Each number is 128 + 24 x the weight over the matrix's rms, rounded and kept within 0 to 255. Layers, rows and columns count from 0.

# layer 5 MLP up, 2304x576, rms 0.141, rows 2119-2256, columns 480-527
[[160  90 110 146 101  99 169 126 152 162 124 108 129 160  65 173 129 114 106 152 102 165 133 161 106 131 106 145 154 142 106 141 136  97 126  91 145  86 132 132 108  99 115 122 100 143 118 137]
 [132 150 170 119 119 117 133 106 147 148 124 137 140 142 151 133 119 166 150 154 103 146 146 141 144 135 125 128 138 136 119 134 117 131 156  98  90 142 158 151 102 132  88 113 107 107 147 146]
 [112 131 147 135 134 121 112 136 136 154  78 151 101 140 173 110 113 132 129  90 108 157  88 133 121 166 164 153 101 153 100 114  95 163 142 126 124 177 156 125 120 118  97 119 163 146 143 149]
 [156 125 110 115 120 139 114  70  67 166 189 155 148 112 107 152 118 152 142 125 161 113  92 157 125 140 110 100 126 128 164 134 172 131 110 120 119 145 168 125 121 142 119 139 121 150 162 117]
 [133 105 135 141 141 114  72 141 123 141 159 133 149 115 122 115 118  81 145  84 137 130 109 127 134 136  95 110 145 140 109 133 139 112 104 159 116 177  96 101 158 130 109 100 107 125 117 142]
 [118 147 115 119 132 139 123 107  92 109 119 115 106 111 116 145 129 103  97  94 127 184 141 137 165 160 125 102 133 129 155 122 110  73 141 110 139 140 129 133  97 151 114 124 105 108 102 124]
 [146 134 129  77 151 121 140 172  97 125 162 143 146 113  94 129  60 175 149 160 128 160 127 122  88 145 145 115 138 108 155 145 111 142 121 111  96 146 104 157  72 134  92 138 157 142  59 161]
 [136 159 110 126 113  79 123 104 156 123 147 127 130 143 101 129 154 125 125 130  99 135 126 126 101 158 104 109 119  86 168  93  76 163 122 153 140 121 105 127 162 136 120 154 121 114 162 119]
 [ 85 142 140 140 121 103 158  74 104 143 120 121 112 140 120 121 129 169  99 165 144 162 167 156 150 104 150 119 101 163 147 104 122 147 152 126 124 137 124 180 127 147 146 143 110 125 173 138]
 [104 119 119 113 162  84  82 126 135 145 132 152 106 134 119 133 124 105 139  94 142 121 136 113 144 128  93 144  98 104 127 148 106 122  70 128 150 142 155 111 120 145 145 135 151 151 144 104]
 [146 115 142  56 134  95  94 139 120 169 135 104 127 118 158 120 144 114 134 102 141 102 108 124 136 113 139 157  94 104 145 148 129 129 105 128  99 119 110 125  92 108 173  86  98 101 138 135]
 [116 154 162  97 188 158 162 145 135 123 131 165  82 146 139  72 123 121 137 137 115 126 136  97  87 116 100 166 134 116 163 141 128  74 126 114 127 141 159 133 125 149 147 158 151  94 115 137]
 [155 138 130 163 153 167 139 154 128 131 128 103 139 104 130 126 132 120 117  94 131 118 110  89 128 131 157 151 144 149 105 156 114 139 132 129 128 138 130  79 156  89 118 187 135 177 163 126]
 [150 140 100  84 110 117 122 130 103 142  84  94 134 129 179 133 178  95  99 116 137 168 137 119 125 145 105 116 114 114 121 168 140 133 127 155 108  98 126 119 138 114 145 126 127 118 139 134]
 [136 163 118 134 136 153 101 107 147 117 140 145 145 138 120  87  95 120 155  91 128 171 112 112 124  88 131  96 131 149 109 132 150 109 152 108 135 151  86 127 134 117 112  81  89  95 121 112]
 [111 161 155 153 146 115  85 154 135 104 145 116 115 141 126  89 130 153 104 126 139 122 146 117 108 143 123 156  88 138 132 127 162 102 126 107 109 145  89 183 131 132 158 141 158 152 171 112]
 [148 129 142 164 129  80 131 130 147 109 166 138 105 149 161 150 125 129 102 102 123  86 101 148 101  95 140 121  93  99 183 142 119 117 115 156 113 143 154  89 145  70 118 157 114  91 103 133]
 [122 162 168 153 167 109 114 112 151  84 115 132 133 156 168 135 169 135 109 113 133 149 144 149  73 112 124 147 107 122 111 124  93  89  99 122 130  95 106 122 168 166 155 103 127 149 121 110]
 [125 114 133 100 107 169 163 126 120  94 146 132 117 137 139 110 137 146  83 124 161 131 127 111 124 166 144 117 129  98 113 141 194  97 113 132 198 132 136 126 113 109 105 127 131 132 169 100]
 [148 147 122 104 179 138 161 123 125  93 146 135 120 110 162 126 135 128 132 111 138 132 123 105 134  89 100 126 104 120 118 107 137 136  92 104 112 138 120 122 148 135 159  99  95 101 134 122]
 [ 75 129 170 142 109 125 191 124 119  93 169 152 172 133 139 111 101 102  97 124 104 137  96 124 143 124 109 167 137 144 121 154 134 148 126 112 124 142 131 127 140 145 117 153 126 120 128 113]
 [104 135 121 160 164 148 134 118 148 182 114 112 163 128 115 116 180 113 113 103 192 148 118  78 143 156 112 169  78 120 142 143 149 137 161 170 109 102 122 107 132 162  75 150 101 151 105 142]
 [ 94 151 122  96 116 166 158 103 149 121 154  88 127 101 137 135 116  90 139 160 148 139 142 129 132 135 130 122  95 117 129 118 127 128 137 139 153  91 119 157 129 166 111 130 116 112 144 121]
 [120 135 156 134 163 117 141 125 141 102 134 122 104  65  81 154 142 100 118 159 138 147 148 126 120  46  86 139 117 146 115 104 104 136  96 120 145 116 107 153 152 136 138 147 114 137  96 135]
 [145 173 143 131 170 146 109 145 135  85 113 110 142 122 140 145 148 104 142 144 174  90 144 120 139 149 118 152  97 128 135 148 193 127 116 106 118 137 165 118 117 166 103 147 111 121 123 145]
 [146 156 122 147 166 119 128 128 121 153 132 109 132 178  83 107 142 157 101 140 134 141 180 113 168 154 135 141 132 121 112 108  96 158 137 129 136 135 113 132 126 138 139 151 150  85  97  98]
 [113 108 190 110 150 143 136 157 130 122 132  91 141  96 102 103 117 120 128 115 119 118 144 146 126 104 121  96 117 160 126 143 115 139 100 119 121 170 106 143 132 143 115 123 140  93 134  91]
 [162 139 107 144  62 173  75 125 117 142 116 121 182 125 119 209 164 149 124 123 142 135 105 143 112 141 178 134 122 129 148 111 136 163 103 137 140 137 133 146 117 108 122 113 144 124 177 124]
 [ 95 123 114 152 133  74 152 132 131 142 129  96 144 138 134 159 130 120 147  71 124  95 117 132 145 106 110 118 126 102 109 116 122 136  87 166 111 162 167 130 164 134 122 131 114 143 109 170]
 [ 83 180 163 154  95 110 119 119 131 105 148  98 119 165 106 147 157 146 150 126 153 138  96 155 115 169 133 139 129 106 101 155 103 175 133 151 146 163 109 143 168 120 109 172 101 173 138  98]
 [ 94 117 163 104 166 116 129 143  90 112  72 107 120 139 154 121 136  62 115 148  78 129 120  85 109 133  62 135 115 154 168 121 106 125 134 137 113 137 134 110 136  87 123 119 156 115 102 143]
 [153 141  83 112 151 137 137  93 121 127 129 154 141 194 130 162 127 140 167 156 111 152 111 140 174 154  92 120 140 160 113 133 128 137 133 120 153 155 139 101 124 157 116 158 125 121 153 125]
 [134 127 136 164 140 180  70 130 158  82  99 121 107 129 126  95 135 152 102 113 148 126 118 132 119 146 158  92 104 103 177 126 116 155  97 140  78  93 102 137 137 125 161 152 101 129 124 134]
 [128 166 129 119  82  95 179 146 178 105 139 119  82 158 129 117 138 125 125 110  57 141  98 123 173 110 145 136 148 157 137 139 117 107 122 112 104 143 136 104  85  79 172 120  82 128 133 135]
 [134 100 104 107  90 140 136 121 151  87 103 131 145 146  95 119 153 130 122 146 160 111 135 162 117 161 102 171 159  96 124 122 109 125 151 142 139  87 141 110 125 126 132 113 138 158 167 120]
 [131 121 130 148 103 113  91  68 142 163 146  85 119 100 154 131  86 110 134 146 179 135 152 149 132 138 106  90  68 171 142  89 123 110 122 123 111 128 132 154 163 104 153 130 175 113  93 123]
 [120 133 155 157 164 150  99 200 130 150 126 104  91  84  93 196 161  99 133 148 124 145 127 105 144 107 107 144 143 109 136 124 116 150  89 189  99 152 140 160  91  92 161 141 112  85 166 129]
 [ 98 120 145 109 136 170  88 159  97 138 150 101 117 131 134 135 191 133 105 160 122 163 117 142 136 151 153 159  92 144 176 119 136 202 123 110 125 129 136 126 133 132 108 106 103 124 142 140]
 [130  88 128 145  86 102 171 138  95 162 104 135 133 121 129 124 140 154  93 140 127 146 129 165 153 108 162  95 164 105 137 136 125 128 154 146  87 158  84 174 135 115 157 123 120 100 107 130]
 [139 147  94 156 152 114  96 155 110 106  83 107 165 153 102 138 103 129  98 105 121 138 170  84 119 124 127 150 134 132 137 144  75 135 130 128 161 132 134 123 157 124 148 100  75 183 150 111]
 [ 51 148 179 134 161 109 140 127 158 115 152 133 129 127 146 136 134  69 134 148 144 187 146 126 154  96 130 144 113  97 134  98 130 151 115 146 119 105 154 118 100 146 127 145 165 137 118 125]
 [103  99 152 143 125  77 132 101  87 115 136 138 177 134 103 107  93 144  87 123 142 157 143 131  60  97 135 140  86 121 129 127  81 152 114 180 120 176 135 143 152 128 140 117 127  86 130 125]
 [139 147 155 145 133 143 149 153  73 108 152 110 106 132 133 137  84 145 108 155 108 115 160 146 133 134 127  96  96 113 111  93 116 158 103 177 120 109 120 183 112 117 139 116 131 133  81 119]
 [142 111 147 125 124 121 141 138 132 103 135 103  86 158 124 119 109 116 144 157 122 120 130 124 139 148 142 125 166 102 105 135 103 121 117  99 144 126 171 164 140 141 107 137 137 144 115 153]
 [126 107 141 148 157 149 134 152 137 133 115 123 107 148 137  58 120 115 157 122  94 113  53 136 187 146 168 137 111 137 171 117 147 148 101 103 159 127 207 128 153 116  93 116  87 178 117 158]
 [115 178 158 148 166  98 109 184 121 132 154 123  67 122 154 131 120 129 130 113 123 155 114 127 124 132 130 131 116 163 152 128  78 154 120 167 124 103 135 126  99 123 142 109 136  97 162 122]
 [107 150 158 130 146 113 126 111 139 122 108 146 187 101 136 131 101 169 135 108 147 168 144 166 124 165 123 150 138 115 154 176  86  95  91 114 147 140 102 117 127 127 127 117 123 152 104 145]
 [159 115 131 134 132 162 114 124 153 149 122 120 152 107 121 171 108  82 102 124 116 111 142  93 155 142 153  92 104 102 136 130 150 118 149 159 162 136  98 101 128 172 134 158 135 114 102 101]
 [117 109 164 149 154 176 159 102 102 145 131 101 115 108 167 128 132 126 126 133 185 114  95 144 127 134 198  97 152 140 152 160 113 144 151  84 141 105 141 142 114 140 138  69  89  79  95 119]
 [ 88 125 140 155 113 168 154 122 119 141 123 116 148 171  90 151 142 161 114 110  98 184 134 147 130 127 102 132 165 158 117 118 133 128 155 137  92 115 114 136 135 105 156 161 123 154 177 136]
 [139 159 142 109 134 169 103 105  93 157  73 136 145 135 176 141 164 128 144 159 142 116 147  72  67 136  92  99 121 150 193  92 162 173 153 137 110 105 142 125 143 125 106 123 154 114 157 143]
 [137 130 110  73 157 135 134 130 139  75 136 174 165  88 147 150 123 136 136 124 170 130  98 115 138 121 107 125  88 131 137 116 120 147 161 142  85 151 145 121 115 140 133 144 140 124 119 152]
 [101 133 150 111 170 148 112 164 129 174 158  90 154 131 124 113 103  96 105  92 150 119 144 144  80 139 144 150 148 137 181 136 160 140 114 120 147  75 160 139 116 145 138 133  70 109  92 117]
 [ 58 128 198 110 175 119 120 129 110 110 161 139  81 169 161 176 169  84 165 124 119  82 184 109 128 165 138 131 159  90 112 129 124 137 118  54 152 169  59  94 113 122  95 139 113 130 131 160]
 [136 181 147 121 110 157 113 145  98 152 118 170 137 133 129  78 149 148 104 103 111 130 148 123 136 153  75 117 190 152 142 127 110 123  97 139 121 158 129  98  96 104  90 150  98 141 110 124]
 [112 151 111 151  86 149 122 152 123 101 142 100  89 153 137 110 165 152 101 139 143 174 139 118 131 172 116 106 104 171  87 146 119 113 125 161 102 146 127  93 129 146 135  96 125 144 114 116]
 [124 121 140 145  97 141 178 114 107 111 124 142 145 143 120 130 130 116 115 169  91 143 177 105  68 137 151 107 146 143 169 127 182 136 108 123 106 124 173 120 116 110 121  98  89 137 130 133]
 [ 86 156  89 167 105 119 132  97 139 108  86 151 146 153 132 121 127 109 120 127 146 116  75 102 140 147 154 120 114 137 121 153 131 146 121 101 122 122 100 125  98 119  99 137 113 143 161 108]
 [179 181 163 124 138 125 139 133 170 126 105 112 142 175 131 124 176 171 112 127 123 151 119 159 150 119  92 113 120 107 153 151 128 144 118 147 150 126 111 122  87 135 170  98 181  94 130 168]
 [175 106 115 104 142 121 127 169 193 100 133 107 134 124  81 125 126 131 112 193 103 131 108 110 156 131 138 129 100  77 133 159 121 132 101  99 149 139 119 141 139 160 115 140 132 140 164 154]
 [134 141 151 161 104 126 134 164 102 183 113  78 133 172 152 122 165 135 121 106 114 153 125 134  89 129 138  87 137  78 102 114 100 159 145 107 114  64  92 130 123 117 140  96 126 137  87 132]
 [115 134 145 121 152 127 147 127 128 164 164 173 126 172  96 115 126 129  99 111  92 129 105 171 142 119 142  80 134 155 135  85 165 106  74 135 105 153 150 125 144 184 104  88 110 124 130 133]
 [148 156 114 166 173 157 130  91 134 145 144 133 128 169 132 135 156 138 109 112 102 112 119 137 100 122 145 128 149 138 125 131 121 134 111 137 114 104 136 147 118 135 169 124 114 144 121 116]
 [158 119 129  90 113 134 127 141 147 159 126 150 147 121 145 127 109 126 129  74 195 119 118 126 133 117 124 152 163 119 168 142 102 177 123 127 146 177 140 136 105 149  79 125  78 107 137 148]
 [142 140 120  75 133 124 143 183 168 187 146 142 112 160 128 137 106 142 128  75  82 147 192 113 138 161 130  86 113  96 129  80 112 129 106 117 123 108 143 169 130 150 104 115 118 163 131  97]
 [119 136 103 117 116  91 100 142 119 119 125 107 142 126 120 167 129 122 114 122 144 146 136 116 140 123 123 171 146 101 118 121 152 160 169 128 130 104 122 124 127 124 126 133 126 154 153 138]
 [134 165 132 166 180 145  85 144 151 122 111 170 112 159 131 136 153 185  75  98 157 147 147 100 132 122 128 113 100  94 165 138  96 116 155 151 141  82 154 145 110 132  87 129 130 133 163 150]
 [134 149 144 169 179 134 155 104 162 160  82 113 135 121 130 121 119 140 107 103 118 128 158 155 108 113 149 162 141  85 112 167 112  85 138 126  93 116 147 151 149 145 157 118 152 106 125 132]
 [ 70 101 189 152 142 105 132 123 117 123 124 129 124 117 127 130 127 160 120 156  94 139  89 102 126 128 110 117 147 153 120 146  97 114 140 128 136 105 128 141 158 163 117 110 133 148 120 112]
 [114 126 128 129 172 131 133 120 133 136 129 159 114 128 119 140 126 148 160  88 161 114 122 115 115  91 148 160 159  64 134 166 138 135 221 100  68  95 135 117 115 112 106 119 141  61 117 132]
 [144 132 141 106 109 129 135 142 142 142 114 125 148 165 168 118 104 123 114 118 118 140 155 147 102 118 119 111 122 113 105  94  92 110 119 128 121 147 132 105  83 106 148 121 127 136 115 144]
 [122 141 153 129 103 123 185 120 152  87 157 141 103 132 130 176 114 150 111 117 111 137  95 107 138 152 107 124 114 105 151 147 155 119 163 103 102 108 115 141 137  90  94 102 123 131 118 120]
 [111 136 134 116 139  95 140 124 120 146 129 125 133 117 112 114 127 112 105 133 135 136 133 115 128 131 124 111  96 130 143 148 108 148 113 116 139 138 130 142 150 142 123 158 127 125 108 136]
 [152  95 103 124 175 161  84 124 131 120 146 141 133 127 158 175 133 152 144 114 136  87 122 146 139  75 178 150 138 103 122 148 165  96 140 134 130 132 148 191  97 113 122 164  95 148 132 163]
 [ 89  87 167 111 161 119 120 122 124 161 130 130 132  90 131 125 128 105 133 108 142 119 125 110  95 147  72 121  72 133 123 156 100 144 124 103 115 134 105 105 160 130 183 165 128 129 113 127]
 [ 77 177 125 114 135 128 114 137 143 163 120 126  96 121 111 150 138 126 127 154 144 143 111  91  92 146 145 176 126  91 116 120 126  97 154 167 114 169 201 102 104 130 124  91 142 125 112 140]
 [137  92 117 126 152 122 102 141 141 140 105 139 149 136 139 159 121 173 113 130 129 175 114 101 141 115 151  61 137 124 111 145 136 117 132 102 142 158  94 130 134 119 116 125 112 113 104 125]
 [ 71 150 140 111 161 132 148 101 113 129 115 112 134 132 143  79 127  89 152 133 172 144 112 167 132 107 104 150  79  64 124 151 146 127 129  67 161 123 126 158 163 158 130 129 122 162  96  93]
 [ 83 156 141 100 109 141 149 138 164 102 129 140  73 148 105 119 118 144 135 149 143 129  95 149 145 115 155 120 139 126 146 109 125 113  86 106 127 107 126 137 107 184 110  69 126 100 101  93]
 [101  97 134 130 166 132 150 121 180 115  99 128 126  87 137 128 155 138  68 125 145 161  96  81 127 112 120 123  86 127 123 127 154 145 155  94 124 131 142 123 169 165 169 111 112 104 105 151]
 [ 88 146 133 110 129  64 151 195 125  98 128 126 118  61 120 188 174 149 126 157 126 170 124 158 135 121 171 115  64  98 122 150 121  95 128  96 109 143 140 134 139 139 156 122 123 163 100 193]
 [127 132 128  98 112 120 156 157  96 124 139 157 110 124  94  87 152 120 130 142 116 131 105 118 127 102 117  97  87 119 142 128 112 180 125 122 111 156 115 116 115 162 147 120 144 105 141 122]
 [114 143 104 105 157 179 130 111 140 101 113 149 161  99 127 143 120 140 159 138 155 116 126 105 129 114 158 119 119 134 138 118 111 106 104 127 125 127 142 164 141 116 118 120 151 122  95 110]
 [114 141 118 132 115 116 115 155 170  97 128 151 114  98 117 128 145 148 119 115 121 133 144 138 111 121 142 158  89 146 110 126 123 113 113 137 105 135 139 126 106  89 162 168 136 154 132  81]
 [137 108 136 151 145 132 142 106 154 155 145 130 136 112 142 125 131 118 123 123 112 130 133 136 157 153 102 131 141 133 112 127 136 132 120  82 129 141 124 112 131 128 120 113 156 117 115 145]
 [177 165 151 133 107  88 149 150 124 140 100 120  87 145  90 129 174 132 119 136 113 131 108 124 160 149 104 118 134 110 153 142 132 127  93  82 120 129 102 121 121  95 132 181  75 145 137 130]
 [107 124 115 138 146 194 143 162 177 142 119 151 129 109 140 101 128 146  79 135 122 175 145 175 127 135  45 138 134 136 106 174 114 143 117 113  99 142 135 119 104 132 151 115 111 132  88 166]
 [103 114 135 138  95 101 159 103 132 112 131 123 103 126 126  88 133 111 123 126 126 132 149 154 133 138 104 178 143 121 137 149 104 136 113  75 129 107 111 112 143 132 173 120 126 150 109  94]
 [ 70 145 178 132 110 121 129 115 104 145 128 120 119 115 141 137 140 115  97 130 125  91 112 175 141 157 104 171  92 130 147 138 152  95 100 100 161 139 154 104 124 140 128 116 130 126 103  82]
 [100 113 116 130 154 120  86 103  89 109 108 127 133 138 119  95 136  91  88  90 169 110 108 132 155 131 115 103  84 103 141 141 167 153  83 134 118 137 167 137 119 127 124 113 157 157 109  90]
 [ 47 116 101  93  85 165 140  98 122  93 166 144 122  92 117 111  97 124 149 174 108 101 134 101 120 106  94 139 113 148 148 116 136 108 122 161 146 126 160 123  98 146 160 128  93  95 128 108]
 [ 82 132 119 123 127 147 150 141 124 129 132 157 131 175 136 171  98 132 132 119 146 130 101 113 162 127 165 106 111 157 145 102 112 138 139 138 116 140  74 131  97 171 127 128 149 119 101 135]
 [147 122 102 153 129 113 104 156 107 159 100  84 158 127 107 143 103 124 141  96 186 122 106 168 129 135 120 142  83  89 125 112 136 132 121 110 116 173 154 157 109  90 132  95 130 102 135 145]
 [ 97  79 170 170  99 127 172 129 157 106  99  89  95  91 134 135 161 114 123 107 128 132 111 143 141 113 122 151 101 113 136 113 103  78 128 121  97 136 121 123 135 157 138 132  77 153 116 150]
 [159 131 111 128 122 144 133 151 127 129 104 111 106 145 143 118 165 127 151 105 176  88 111 122 122  91 108 104 118 136 137 161 150 152  85  81 138 150 126 152 149 140 136 126  85 113 141 109]
 [ 87 108 129 148  82 159 123 135 121 158  59  84 122 156 144 148 165 120 176 102 132 160 142 107 125 144 164 120 118 121 169 138  70 113 103 113 130  87 112 144 153 115 133 126 162 137 144 138]
 [104 112 120 109 162 135 124  71 147 133 166  77 145 189 162 139 118  90 144 155 124 109 120 114 182 156 159 118 111 135 116 105 138 136 138 130 136 135 114 146 149 113 100 147 113 114  90 115]
 [137 131 151 137 108  98 117 127 112 138 107 147  96 119 142 157 151 101 164  79  90 122 110 125 152 114 104 152 169 110  94 127 126 125 129 117 105 102 126 128  81 115  99 112 159 118 139 127]
 [123 132 143 125 117  95 104 159 135 129 125  89 115 141 153 100 165  97 118 157 130 157 160 101 137 110 149 145  98 118 125 136 160 156 121 120  98 174 130 108 141 133 148 143  97 141 132 110]
 [105 119  91 156 148 110 159  93 183 116  89 101 129 114 148 151 144 127 114 143 122 115 105 103 111 120 123 138 135 147  99 161 142 122 135 138 112 139 134 113 101 164 166  84 136 121 124  90]
 [123 136 124 117 142 138 123 158 124 110 151 133  75  91 195 123 135  93 158 149 126 104 138 138 101 139 136 124 154 123 108 114 133 146 122 145 152 134 124 111 149  98 151 133 145 110 114 163]
 [ 89 130  77 150  94 171 139 146 134 103 102 104 177 113 157 108 121 131 126 104 128  82  92 113 137 105 109  98 137  95 155 105 112 142 120 122 130 133  81  95 160 149 114 110  71 148 105 143]
 [162 157 106 153 114 173 130 107  98 145 137 147 112 145 126 106 142 124  98 147 107  95 116 117  76  96 115  93 135 126 154 135 144 137 144 127  80 154  90 123 127 137 140 132 129 151 117 136]
 [ 74  91 178 112 156 121 100  92 134 111 132 102 114 120 180 112 105 148 120 132 133 116 133 164 114 191 116 171 115 119 167 116 103 103 129 131 113 130 106 182 132 174 113  97 143  60 113 144]
 [ 88 142 119 125 146 105 143 133 156 128 131 138 166  96 135 155 148 121  99 109 143 153 136 143 125 124  93 129 112 113 146 122 133 153  88 108 148  68 119 118 155 149 153 136 155 168 160 128]
 [ 66 135 106 162  99 126 130 140 123 114 130 165 177 119 159 131 162 142  65 119 136 151  94 147 133 154  84 177 167 111 146 109  81 115 165 131 137 117 151 158 112 118  92 142 129 120 118  93]
 [160 111 130 139  90 145 152 131 145 135  91  93 164 116 119 190  65 139 120 120  98 144 142 144 100  84  91 155 160 150 145 137 114 110 131 113  94 130 106 144 145 121 182  85 116 110 145  86]
 [183 136 118 121 164 143  92  97 173 113  78 131 137 158 103 142 145 137 136 141 132 106 163 126 119 151  65 111 133  84 107 123 172 172 118 131 150 169 129 130 135 112 200  95 120 156  87 141]
 [146 121 109 146 102 111 146  89 105 132 162 117 145  88 155  95  86 130 133 103 136 123 159 151 102 151 122 137 102 161 122 165 131 127 160 137 110 123 142 165 100 152 116  96 147 119  99 114]
 [141 169  93 100 130 114  95 138 153 117 142 135 117  84 177 165 158 159 104 139  96 150 110 148 102 113 134 123 107 148  86 107 117 142  97 154 148 131 132 151 122 179 118 100 148 141 136 103]
 [135 139 152 188 103 120 138 151 132 154 162 105 140 133  87 133 132 109 108 144 121 155 140 124 148 116 112 135 103 111  91 162 127 126 130  82 155 163 161  87 128  82 132 128 126  93 156 125]
 [136 140 150 125 131 141 117 157 149 137 133 124 146 123 119  89 123  98 137 159 179 127 131 131 141 130 150 143 122 104 110 142 135 138 136 115 132 174 152 117 144 104 109  94 110 103 121  68]
 [151 140 153 100 192 130 110 173 110 107 143 159 107  92 150 133 119 147 170 132 106 117  76 145 106 123 122 157 142 111 153 109 155 163 131 130 101 127  88 114 172 127 151  91 128 148 137 158]
 [115 132 120 131 151 110 155  96 105 141 159 117 134  96 161 137 135 126 111 112 135 145 114 154 102 111 131 156  99  83 149 116 178  87 157 123 144 139 106 151 121 132 127 123 120 124 114  83]
 [120 156 189 139 149 145 183  95 127  99 142 121 108 144 128 116 125 107 125 133 107 141 153 136 161 184 109 118 119 100 158 142 123 168 100  96 124 115 128 108 133 121 111 141  71 143 164 124]
 [ 93 137 145 134 125 112 130 138 155 140 106 125 125 149 146 127 113 141 128  91 114 146 154 134 108  95  99 156 121 148 118 121 160 131 167 128 136 125 100 139 130 120 118 105 146 145 144 147]
 [136 163 130 130 148 132 109 109 151 145 125 142 115 116 138 145 158 102 117 102 168 122 135 179 152 133 134 143 151 127 103 124 161 142 116  99 107 123  90 124  86 103  98 122 182 140 107 124]
 [117 125 164 107 145 113 139 144 122 136 101 115 119 119 153 154 124  91 112 131 113 154 111 150  93 132  81 142 121  83 135 116 139 162  94 111 156 123 119 162 146 113 118 144 111 164 151 109]
 [132 175 103 176  84 156 125 128 190 152 111 106  99 114 143 153 112 147 158 118 131 123 115 135 122 115 153 130 163 148 134 123 126 131 156 124 118  63 118 102 143 117 140 165 109 106 132 134]
 [102 117 156 110 130 136 135 129 110 135  94 112  92 156 152 127 123 142 101 151  89  96 114 102 139  98 133 101 123 122 102 179 111 143 112 100 117 131 138 146 127 138 133 143 125 130 142 123]
 [107 164  77  83 127 116 128 131 145  96 121 114 110 159 178 132 149 132 123 121 154 130 112 110  96 107 145 122 137 118 141 118 115 135 134 127 127 144 161 133 158 136 120 176 142 151 134  87]
 [145 115 143 106 145 127 101  82 127  97 123  94 148 159 132 145 129 166 157 119  81 113 103 129 103 119 123  91  78 123 142 160 154 160 102  89 123 133 100 168  57 130 130 151 141 126 138  91]
 [153 141 156  80 109  99 110 125 122 102 158 133 100 104 118 118 131 166 108 107 151 102 139 157 106 125  99 106 130 151 114 149 114 116 130 120 128 152 148 128  87 141 162 125 124 118 118 139]
 [ 95  97 166 148 130 116 127 135 117 112 163 110 143 149 104 138 145 129 137 128 122 107 109 128 132 130 140 141 164  79 157 154 127 132 108  88 110 107 170 183 145 193 151 106 108  85 129 141]
 [115 131 111 141 152 123  83 128 103 120 137 100 161 100 105 131 136 139 151 114  99  85 125 117  90 148 105 131 130 146  81 155  99 144  81 124 139 147 140  71 114 102  88 125 135  99 137 166]
 [192 154  94 108 140 120 146 148 145 103 125 103 150 130 101  69  92 165 128 202 150 129 100 123 143 119  74 128 108 128 132 116 137 165 117 110 145 136 107  78 125 103 152 138 190 132 109 120]
 [133 163 133 121 168 114 123 125  97 163  99 139 134 117 130 158 166 159 196 132  96 149 163 124 164 133 153 118 173 124 159 120 127 139 133 109 139 157 158 149 139 154 131  86 128 129 119 158]
 [121 102 148 106 122 158 159 115  83 180 177 138 133 133 111 172 149  91 131 129  98 126 141 115 167 133 119 118 125 165 134 160 102 154 122 139  97 106 142  85 118 101 138 116 172 141 130 127]
 [152  93 126 112 104  83 106 159 144 125 122  85 154 134 126 137  94 120 131 143 140 140 153 125 135 154 133 123 150 139 134 109 125 133 139  80 104 120 162 113 109 112 139 107 104  85  95 116]
 [ 95  90  53 184 182 150 108 108 137 180 117 115 142 135 162 158 145 121 130  80 109  97 113 102 156  94 133 113 180 134 122 129 140 148 135 124 139 159 145 141 116 134 155  93 111 122 109 126]
 [101 158 133 132 123 127 125 124 149 156 107 137 134 157 130  84 150  94 134 117 129  71 148  89  98 149 104 142 119 166 126 111 141 177 137 127 110 145 157 112  74 126 175 115 132 155 138 122]
 [150 106 129 103 157 109 107 122 152 117 107 131 129 135 136 169 135 106 116 131 128 129 132 128 139 120 117 132  84 138 124 117 127  89 132 120 100 115  92 187 131 123 120 133 113 171 115  96]
 [114 148 142 148  70 128 114 159 121 124 114 122 153 112 132 137 123  78 140 151 109 130 127 102 118 147 111  89 166 206 125 115 149 113 151  68 130 106 134 129 151 114 119  67 112 132  96 110]
 [132 157 116  94  89 124 137 146  92 112  83 133 102 124 124 132 130 120 126 167 122 152 120 129 124 141  98 146 110 109 119 115 145 146  81 154 127  99 148 104 120 147 153  98 130 136 148 131]
 [107 108  82  95 159 146 126 138 132 161 152 113  83  93 111 150 130 125  88 116 106 155 137 129 113 136 129 145 107 143 154 113 117 102 124 130 129 142 155 164 115 107 117 123 117 149 131  99]
 [139 112 154 126 104  98 126 121 165 139 101 107 132 104 137 182 171 124 107 163 143 150 122 106 113 127 133 144 132 156 150 184 166 106 131 100 145 133 115 169  90 141 130 151 126 138 108 118]
 [137 129 155 120 148 149 128 142 121 115 122 136 134 115 110 151 153 161 147 130 137 109 118 115 103 146 164 103 140 121 169 108 143 113 124 122 113 123 160 130 144 125 132 130 120 172 119 139]
 [149 163 141 112 156 135 120 119 161 134  76 108 127 145 130 108 150 123 127 149 162 101 130 101 133 131 137  77 118 130 112 102 118 147 159 104 162 155 124 130 112 110 101 114  86 143  72 186]]